Weights of a small GPT-style language model, trained from scratch on English Wikipedia: MLP 768 tanh GELU, 3843 steps.
Each number is 128 + 32 x the weight over its row's rms, rounded and kept within 0 to 255. Layers, rows and columns count from 0. Numbers have three digits each. The size before them is the row's rms in percent of the matrix's.

# layer 5 MLP up, 768x192, rms 0.153, rows 215-264, columns 128-191
097:113105111173175179105178162092163149052147115138112149110084126088174145089206176128188138090155176147168107130149136172110098150147147057161158094131124208099117144134154105136145071110141097
102:184095121089170112105156107151141162098132089134120134157171085133172157100115135155089081150092100111163188102118118152168112096174188121184124140123142178144107093131141096110153161069130125
106:141132118105139078151109152112130145094155133111115089197161120108105127154192190167093135139129094127138147110146108067144106118110191086160115115123077122073158106092125138161047115112102108
094:157045116151130153128171143180163093142155073127095130112034074120172155116155118168086119119143109127135106114152162146126139131104132097052185168156075146100107171099164124109139144118112149
088:092113111100081080128109081105101154137151120161138147145076142120075130093131104115091111132175075098141080129101178121133106125074100132071135126191164134052150100084124098145111163071134105
111:162147096114058078101123115170052092122110149188069172183086157147166111100179157159094099134145139132180148061151169116084166146111163073092113127124131103143140095135156119116093147137108162
089:138077153112142107135121128140033099113065118153188180160112091055159103128156134118105165164158162114114125097081166136128185125107056094124068139120128124125125096085168136163122178131144172
100:136096138163107155159140102137237129145115134107084071082082103178129072169146075149137088110085127090134080147113146131139142103112167145183095090121125105129102079149139165077130123161121154
117:094163108203141110110145128123173142132124135106144155172113142142103122107175121170069095128161104105182169143120146188154085155102128118109133122117157095114100115103100110183127114166111048
105:097119121083125122133146103110138169119127158164138135175085121124166086131161079076125189111113113139152157169129194195130126123177083129078145139163153114183128079123093087139102137166131162
104:133117101089106166101121091135120102143123088093096096193095103166099108106113070114137095135138112146091146115107171110201164177180068140105180152148140151090089132132123221143111144131127149
100:088171144173123131115159143138174116136201139187153149173116183119123057147069167098139096109136120099118071167155138152116106167125098112143133149169196061115111102138098122135111171102143165
097:206174118189099112121141105184112109078151107141089121141077152120138128132123108133110097132124106146139118126139086123133133099134096113173143102118149117175145152135188119172164086117117161
100:117130126165156105127105165089167062107101178160132142152133093122118086107091151148156152150156147136131179149063143148100172070096074095084143154203144142103137107163122139082155192130067059
098:080114105078105165098118104084153112163108160079096143141121114176123123129176110142128059113122103108104164241117139111159148148136093103170108121087106146101098160109152121177157120073095099
100:189154145082151191140126077194139141187086125145143155097103090084139119114102123114127117129120101127146107108195131069129099120077084107122109153157109176088118075070103143177152129110144153
092:115126107101048156124132149143145141100146133152108125160083130099169103169121136132141157129142109158172173173102163151194128132107161171118094096176152120134144126112123123147098155140090091
104:102163201128164172148101139168198128125122111090175056151094098062155140144069151114130113161113196120131176166107162110146144127141122135120147117141120137097100092126123093091100128208147116
096:088121140202178136151070116156126126124115164177196132163104094121187162107135137157179099161114152155128163131089122140169130129088140104174134103152176126137074145130111169151075108123157076
105:140156137103132147071115129178114116179085112110128126186185181117130150125083152146142105132119104116094145124168168143152114123126161140139089149165131083146120156129165070131151100173127142
102:119136174190112123146134144113092104115154131043114135082122170102151121096145087112142144167123112096127092110148082107151088094107183132114110137112095133067134145148150107096130111193134104
093:095075174139132149098135130133193097137201097163148060154154080135119154175116134134115146098125135131191133163087138112115122108145134112144129191136164152114114073113139194132143188151089137
104:124087113109128118112156135115094077130125150156152136154102165109132107166073110158070201112102164148108145161142145152091175109138144157097125112095092117129153147183077164140093088077149090
097:126095163143179125113138139120095097121112089195098155159130155141159149096112125101133147117123106136136063198198045118176118140159114171157148111164146169165152163163071145113156133143151161
098:098176080126175082084172104084126096102106098137137116152156114134096130130106104158168121100136149148194114138097088104108107155152147101129154106106170119181129127173155145116084156118133086
101:156127108143120053158127140140131131138153160112074176128204058108096100130141168181085100120174118091175153114121123073117101113165145102151181124145116121129141105127129113117101118184147119
093:198124103118126180212066095125101150115100111061127114132112129172158181186137124169091118151112133120138113136109110135130121106154149127139142080149098149160124116091134140154147115196066119
097:093101160106155146112126141103188074109118165149184124113088126077120118152125134112169081109139123092153135163090077083176161137128179088117143109142125160120146137213141165130114152103120159
096:136137077139172166094165101116119163138099183111138151146086136129105145160157167097138228125139120068104097133109121125124119113123174068132197124070162203137158192150081139142132154124163157
103:124137114090080092169152103063123143139100090171104159136139122169152128124165195112124139148157148152127125092124046091189120167110098120093140106140118116146149168128078118117168106195107050
105:085150147102132138102115087117142075131137118123116106071142136115097159130095109084193078108102135151108095163141138092154141209118127142098197114084141181070105146165121118112159173097123093
095:123098070113134125077179167151163168105154089089165047130183118202107151107174130163176158119191177134135136118061149104158094133120148112148149163122105149136119109120148095109142144140181178
100:131123167106147044106112179108111202107158134153103124101099096124098110106139128141106225141120091128109088110150102152152118186163181149187161086165115138052097087153118107106148167147164103
097:097036143128158175097119121149090156088178107103078114121114084171088120142127130135178106149101139144144166130069119140106193118186141115148147140070092086109135124088138142083127149118120088
080:120176092178086112083143101114111164125153178089137189160072146160103169118154141099123075154143117151127090103102098127165136167126104234164158138180136156139111140165133124145052202170108163
101:111151139125091189138107086094129069089144096151184164112108097124106149126167177156192084123100081142169113183140162179168093111135134138127136138136153114132090142139146149061133163128125099
087:107168123110135227159140139106142120146076108124117146141139102114171172195131117145126155102132160070179144147119091157160098102110070200162136163132146113123165106146077141118125155118134145
094:067116133135146057159091108127157139119092149191195163127136148132131128090116142114113186090193122124136121169149125094111143107127154092083141127144149116108107086176163056125133164135128124
098:144115091135109108117168106144103105087132125098100160176117108093117157099141186077141143114111108154112037110095116096125145112119095134101114139149160162136106125062123119146187067186063132
110:149112161114125148155094082074136121126105111146092137153144089085130073093147144081154117121159090132121139198145153089211142126144136164147127124177111077146155141166126171134151078073122214
086:150144075149112181098119141091128105092129108189107157170104123111112122097051135148131133107140173106147159163136115103187152102102135155150143090125100091145120112140164108211078152169098141
083:182170141097057100096077159094152124054131070067161166118146096102156149076127157095094127161084195155124153072163131081129143131122110162198052089129103093151139136114138091152107146122152100
109:128113124113157174159158062129195094143119117137096085048127102108104078113114119168112138118160180115134112175131142108120168112145131129124136114127095126116112101151093110139160149103126111
106:132117115157151153172129175083156150126120154132145113113099170186092096127155188171138121118137143173100167126072113115104114158176103084166080163155125103124114088140181120138077134081090108
110:089121171105139065065156092156107092075117120152219159129149106150125109135112115133191168152163101108099163116160136101154149091125099098087113177149202143141098133196166092078099141131157189
097:175105141132134125110154133189099084096093144084091122163125058086133071208112162129136102084153112147071126105125142115130151119168114168165144104034109093108122171118145072123168198129152124
104:138137160114130151170145166107135157139149093140165114124145127187117181066126140196127168130099171173099113095102151154132154144102159137177118139119127169124179114086135140116153104108113075
093:115102103089118075087108130077147168086106145123121130090130067084094111169122132098138176213152130112118116138071121097178097140119118147146091154109093194150077139080152059129123120128147128
101:138130151092157107129115135100042124100154100151098106122099151136125141114073124139094109149175128088100129065178116074109125149115102152142144163115143083097133115099137170212154102106186104
091:222093109153158118118098120083109180107108164129112089113093131175160123149176114177081160090127133086101110164166146136105121140177113116116182125125139199128083098176088145156115117106125170
# layer 5 MLP down (transposed), 768x192, rms 0.149, rows 215-264, columns 128-191
100:139182110129127133147090129128166133142102170176084176166159132144089143082172151121121131126146124088133078172178216085095104146106126074138090160179142127116137117137134139134087143136120158
101:120121105081135122133176178108157153113125105123141163102164114067140139121126074090170127130194140130068094135111121131153139089106121080109123128170129155119093112148127145137184153116119170
110:114124080154116085110076126114141109100178076102101114072140169131103122143138182128108106113130131111090110125098137140144076130060119131112088112185192089127109160123168133180074146107054194
091:139107162109150131078093187105115116161088155155151127142162138204163180124140079071129170114016140159107084174123168135100142112163152167132108131164130093145097108042137132114114113111103129
084:150115123165126112113113073146108092139159093160173073155107160162085075141086167106107159104137147173132119128185124125120124135135171103131135134101119154175116165144111115104175128108182102
108:122105160127132065154128155115096106159144120142124171108153153188085109074182151128152151172096144142102107049150124162091148142064118059140115167126155195119147147126111130149102132154103125
069:174128123148128160139133129117102111175186161190150107130085149139090147185122142120142139107132211118109146148174130136146152136155119146134154100063143128179138138173178134175163106144063139
096:156114076103126184127138126098095151109139110128068126099165176095125094071094173132172150153126103162191175087140163127117099120100091155080149094099102107080104083159166089186091085136135044
129:123133109109130133164129100154137089165102119129122145187121124128096163110097140148153126135161165156115167129146138058162140180137112136126119128127152162061133155152182105137210155147094097
117:067138105172173150116130172148084203140193101095123066086142150121104154106124173144189140093140136181129151154078161119072097181101136062125141127146144104114111127098120115106163137106101108
105:071181139107113108165142152139168111129111147121177153098185101093121114120082100163119116159147161182136078152111167096169168084126058090115112173113129119080139078155105121113128107144181079
112:121156111108146119148138114100140110082134119144140108208116141108170098083089175155148121152126101174075168055152123114088134096169128126130134142089205101185095132141116152104100154142114161
089:095155170193099075118110172069109151077098109178185150093156059135125106127135087135151110104129071128144093106178137109147090125133157151081111125095131140088096101113095123136109118100166157
106:115100090168147136099198113172073072076149115166153174143133152106115171142161205146097132117178103105158095115161129164141109178089126154118134120159189127135128089150112162089090119113197158
089:117082138143157154125111130087099086130115134107158063186125104129115147051153118134199188161112104163117126136125105147137122138140128177128074082144186124117159109093158133142103134120135133
094:165143085107139161175101185114127102111175083134091072088201101121137161151119144146164134144141112144135077124088052095160114102098179161100120133097122130061101141117105102118082124136211076
089:194165078074125155122133162149140190096140102089163112139201086162104102182098100123140146100141112097102117158134142108123176131114159124091141162111076099105095117157122152159117078116132058
107:141214116112122106107147121149131113138093175099053173127086138122078113148187111117099139118145133148049082094121070112097176183094142134173120085164125098113068100146121183150154116106156162
103:065154125089103132149117166199145087081171140101118080100119187129139123056117117119117125063125124075178135117109133149071095210161113157124147139130129144141117170136064129126156102148184188
106:113145095118128124111138138207093087120141158148158075238145108149122080145125158126139152134173156135090108102077083061170114200158142114122153155128150141081110135157172177177148118116116087
101:122109155154167154088098138156136154176096100150161151155098122113152079089156145123135130175136081065067168127172151117157141092207145152123100176103172187160170192079135120141114157140074145
090:139131141129084121126111117084110139128150174145125139100132171112126153078146114108122095109151133127107135144175118190071133215140159053113122120087133125160033126110122048107139056098093168
097:085188117157175128099142187149130151117110076151122128105142145049186206193090131162104131143143099132162130077118141120178144112133133128104108155108168142130097146145061087128100113134088158
101:185107105104081128171175167194163170105142103104095100174135186152126132093083092091195146134149145126135139106086180099116127108123126079110191152116136138194118124138076203172116155118176125
117:092151123112131181082151104104108110138125116142117111157150120139168146117100201151060133181075137091121141122094150155148115111075089171118167108170160137158172184119153161093140056183153117
091:169117128165120132173110161132100056094194078056133072134124126103160118131119080145057088092098108140167134089099100176078080090109115194101105125167170128123152170093150120160167142147092111
093:138173081120135111161119180146101124189150078152152134062121138150097101112119170201157155135159054044110113106081178097142175103144189126126183107137139112127104094099140113114153153131105135
093:118179139113192166155201111077095117164140129094157101118138137127107145117127076141118152109133175164136132174105070157137177102148127123142142157151113089167157176135133118094156139180114199
104:108126112137092125144086096145155146145153126097151120160093135121186101185110086107103124121138181155170160128164109211117159092133091104186146082067124136083098114159138154094168058158085150
111:144082105130167184147167104122089116075139164072159145100145127112154143130181100035105153135139151151140127085095123109118082088184129113082121088130130085074141155108097119133186202113151197
109:107086124108107092127151097140130120168167163127160144162121130157135119077086208144147145170170106148141141084096140155193132133149096102078118151115164154099185130081200117130132135095169130
093:153213123129138104086125180144175125109106123135074114115112150142170130118092125144184156096121097142173138136136080181116119147091139162130066138095173121146164192128163151136125104141131151
107:148134139179196045140138119103084118124152094174187106136149075136105102143076115185079117147099183143183113073162119134078135155133084138144093115106072191108110176146124125123119143137097133
100:080147161065068157175119106111155147147176105120183193118140119089105116121180071109161110081095154113168152091147133122132112158179173134115090106123083119139154113148125111092163125115171189
082:093182125147083156118145057103135118083144129127119202165152150141089113133147103115080144146171141132141071108101105173114107114155173098125123145102129187108144092135122185122127095130096080
100:101162113157110089147122151183091114155115162064154120116134097109130160147054139172129141115122140176161109129102122122123148247118092113153131045127069155105161163121150108102113092162141128
079:077086135125101124120147155164115129160154194090156157179101127108121136148137172058149146121101186156149157097153143105123118148154115111130122130131134110161108110154167099155220121133133165
106:118148081169127161183180171127091063204103061149097115149147176137189116145159106060078153154147140093135136178112108066110117156144141138093115069171124099113057124166150151157097115155126157
089:151162104145136114161138131129112179149074149132158063155118135147126184163112127097202110139114109137127154124183084155106133153167110101151185141077107112157080105163124143132103113076143159
112:130136126156130133168134145161159096073176102157109143180165077159070096163151186091137135078139090168048140114105122157156181137125142162115130174118090066126140160102102086184115132065120153
068:069117156095095115073132141148118096187137087106142118113094195115128084181165102096117132122115127155053137135164111130122104188168124101134101109131090192186153164115084119101149141131117124
071:111130117156129118116145080186149126150111136068192094152146139135130136122138107116104157158105116094106125137207145130125114110153112121164086108120114142178094145118120127143177076078085132
114:103145098155129110093164110127121121120110105134121139175094111075115199126108136136136102087086155145212097092178130093128160097190137150116158161112125128103164153141092146140149124103146087
102:071136106129106128101138096139093117129076124153190119118141195151102080114124196103148092138148140165114090137131119103146140221145094088108133105072131119165154121094102080098127146105175091
107:087077162118148115105121094164136066085131152136167140113158130152151146125156110148110172132095140144083054088159179097169133095104120194107151144151161161097118151144113157142120161094132143
099:091158146137119179138131154093129128146089109156167033136066179143170060097162136161140102115109101137151098206145176162110160159098166158149109104156114141165143121117142129153092141095149123
103:174077101181090162120125115144153124094173113098104081178147127101168138182134127085146125146125143182124111096149115130115040080166068156143127142071088094100149129128152130117135120118112103
095:180142138105126108124127147124085130141166105127112128131114130142114146184189139187101127152089137138143117161169169112094063131148086127147162036135175095153143178139148073145105120156143110
090:123162139124174123190142120117093181178131105128072093120152121095107083155104068114137142172134157136129131151093161131117115088139131146133143162166145056115107152166090154114160143125118111
087:162117109116137160110139085146145044115179085134128134168117108135082116149123066070119187130137092126130114094153131117095138157162123128131130140069139159135152156096141164121145184119147105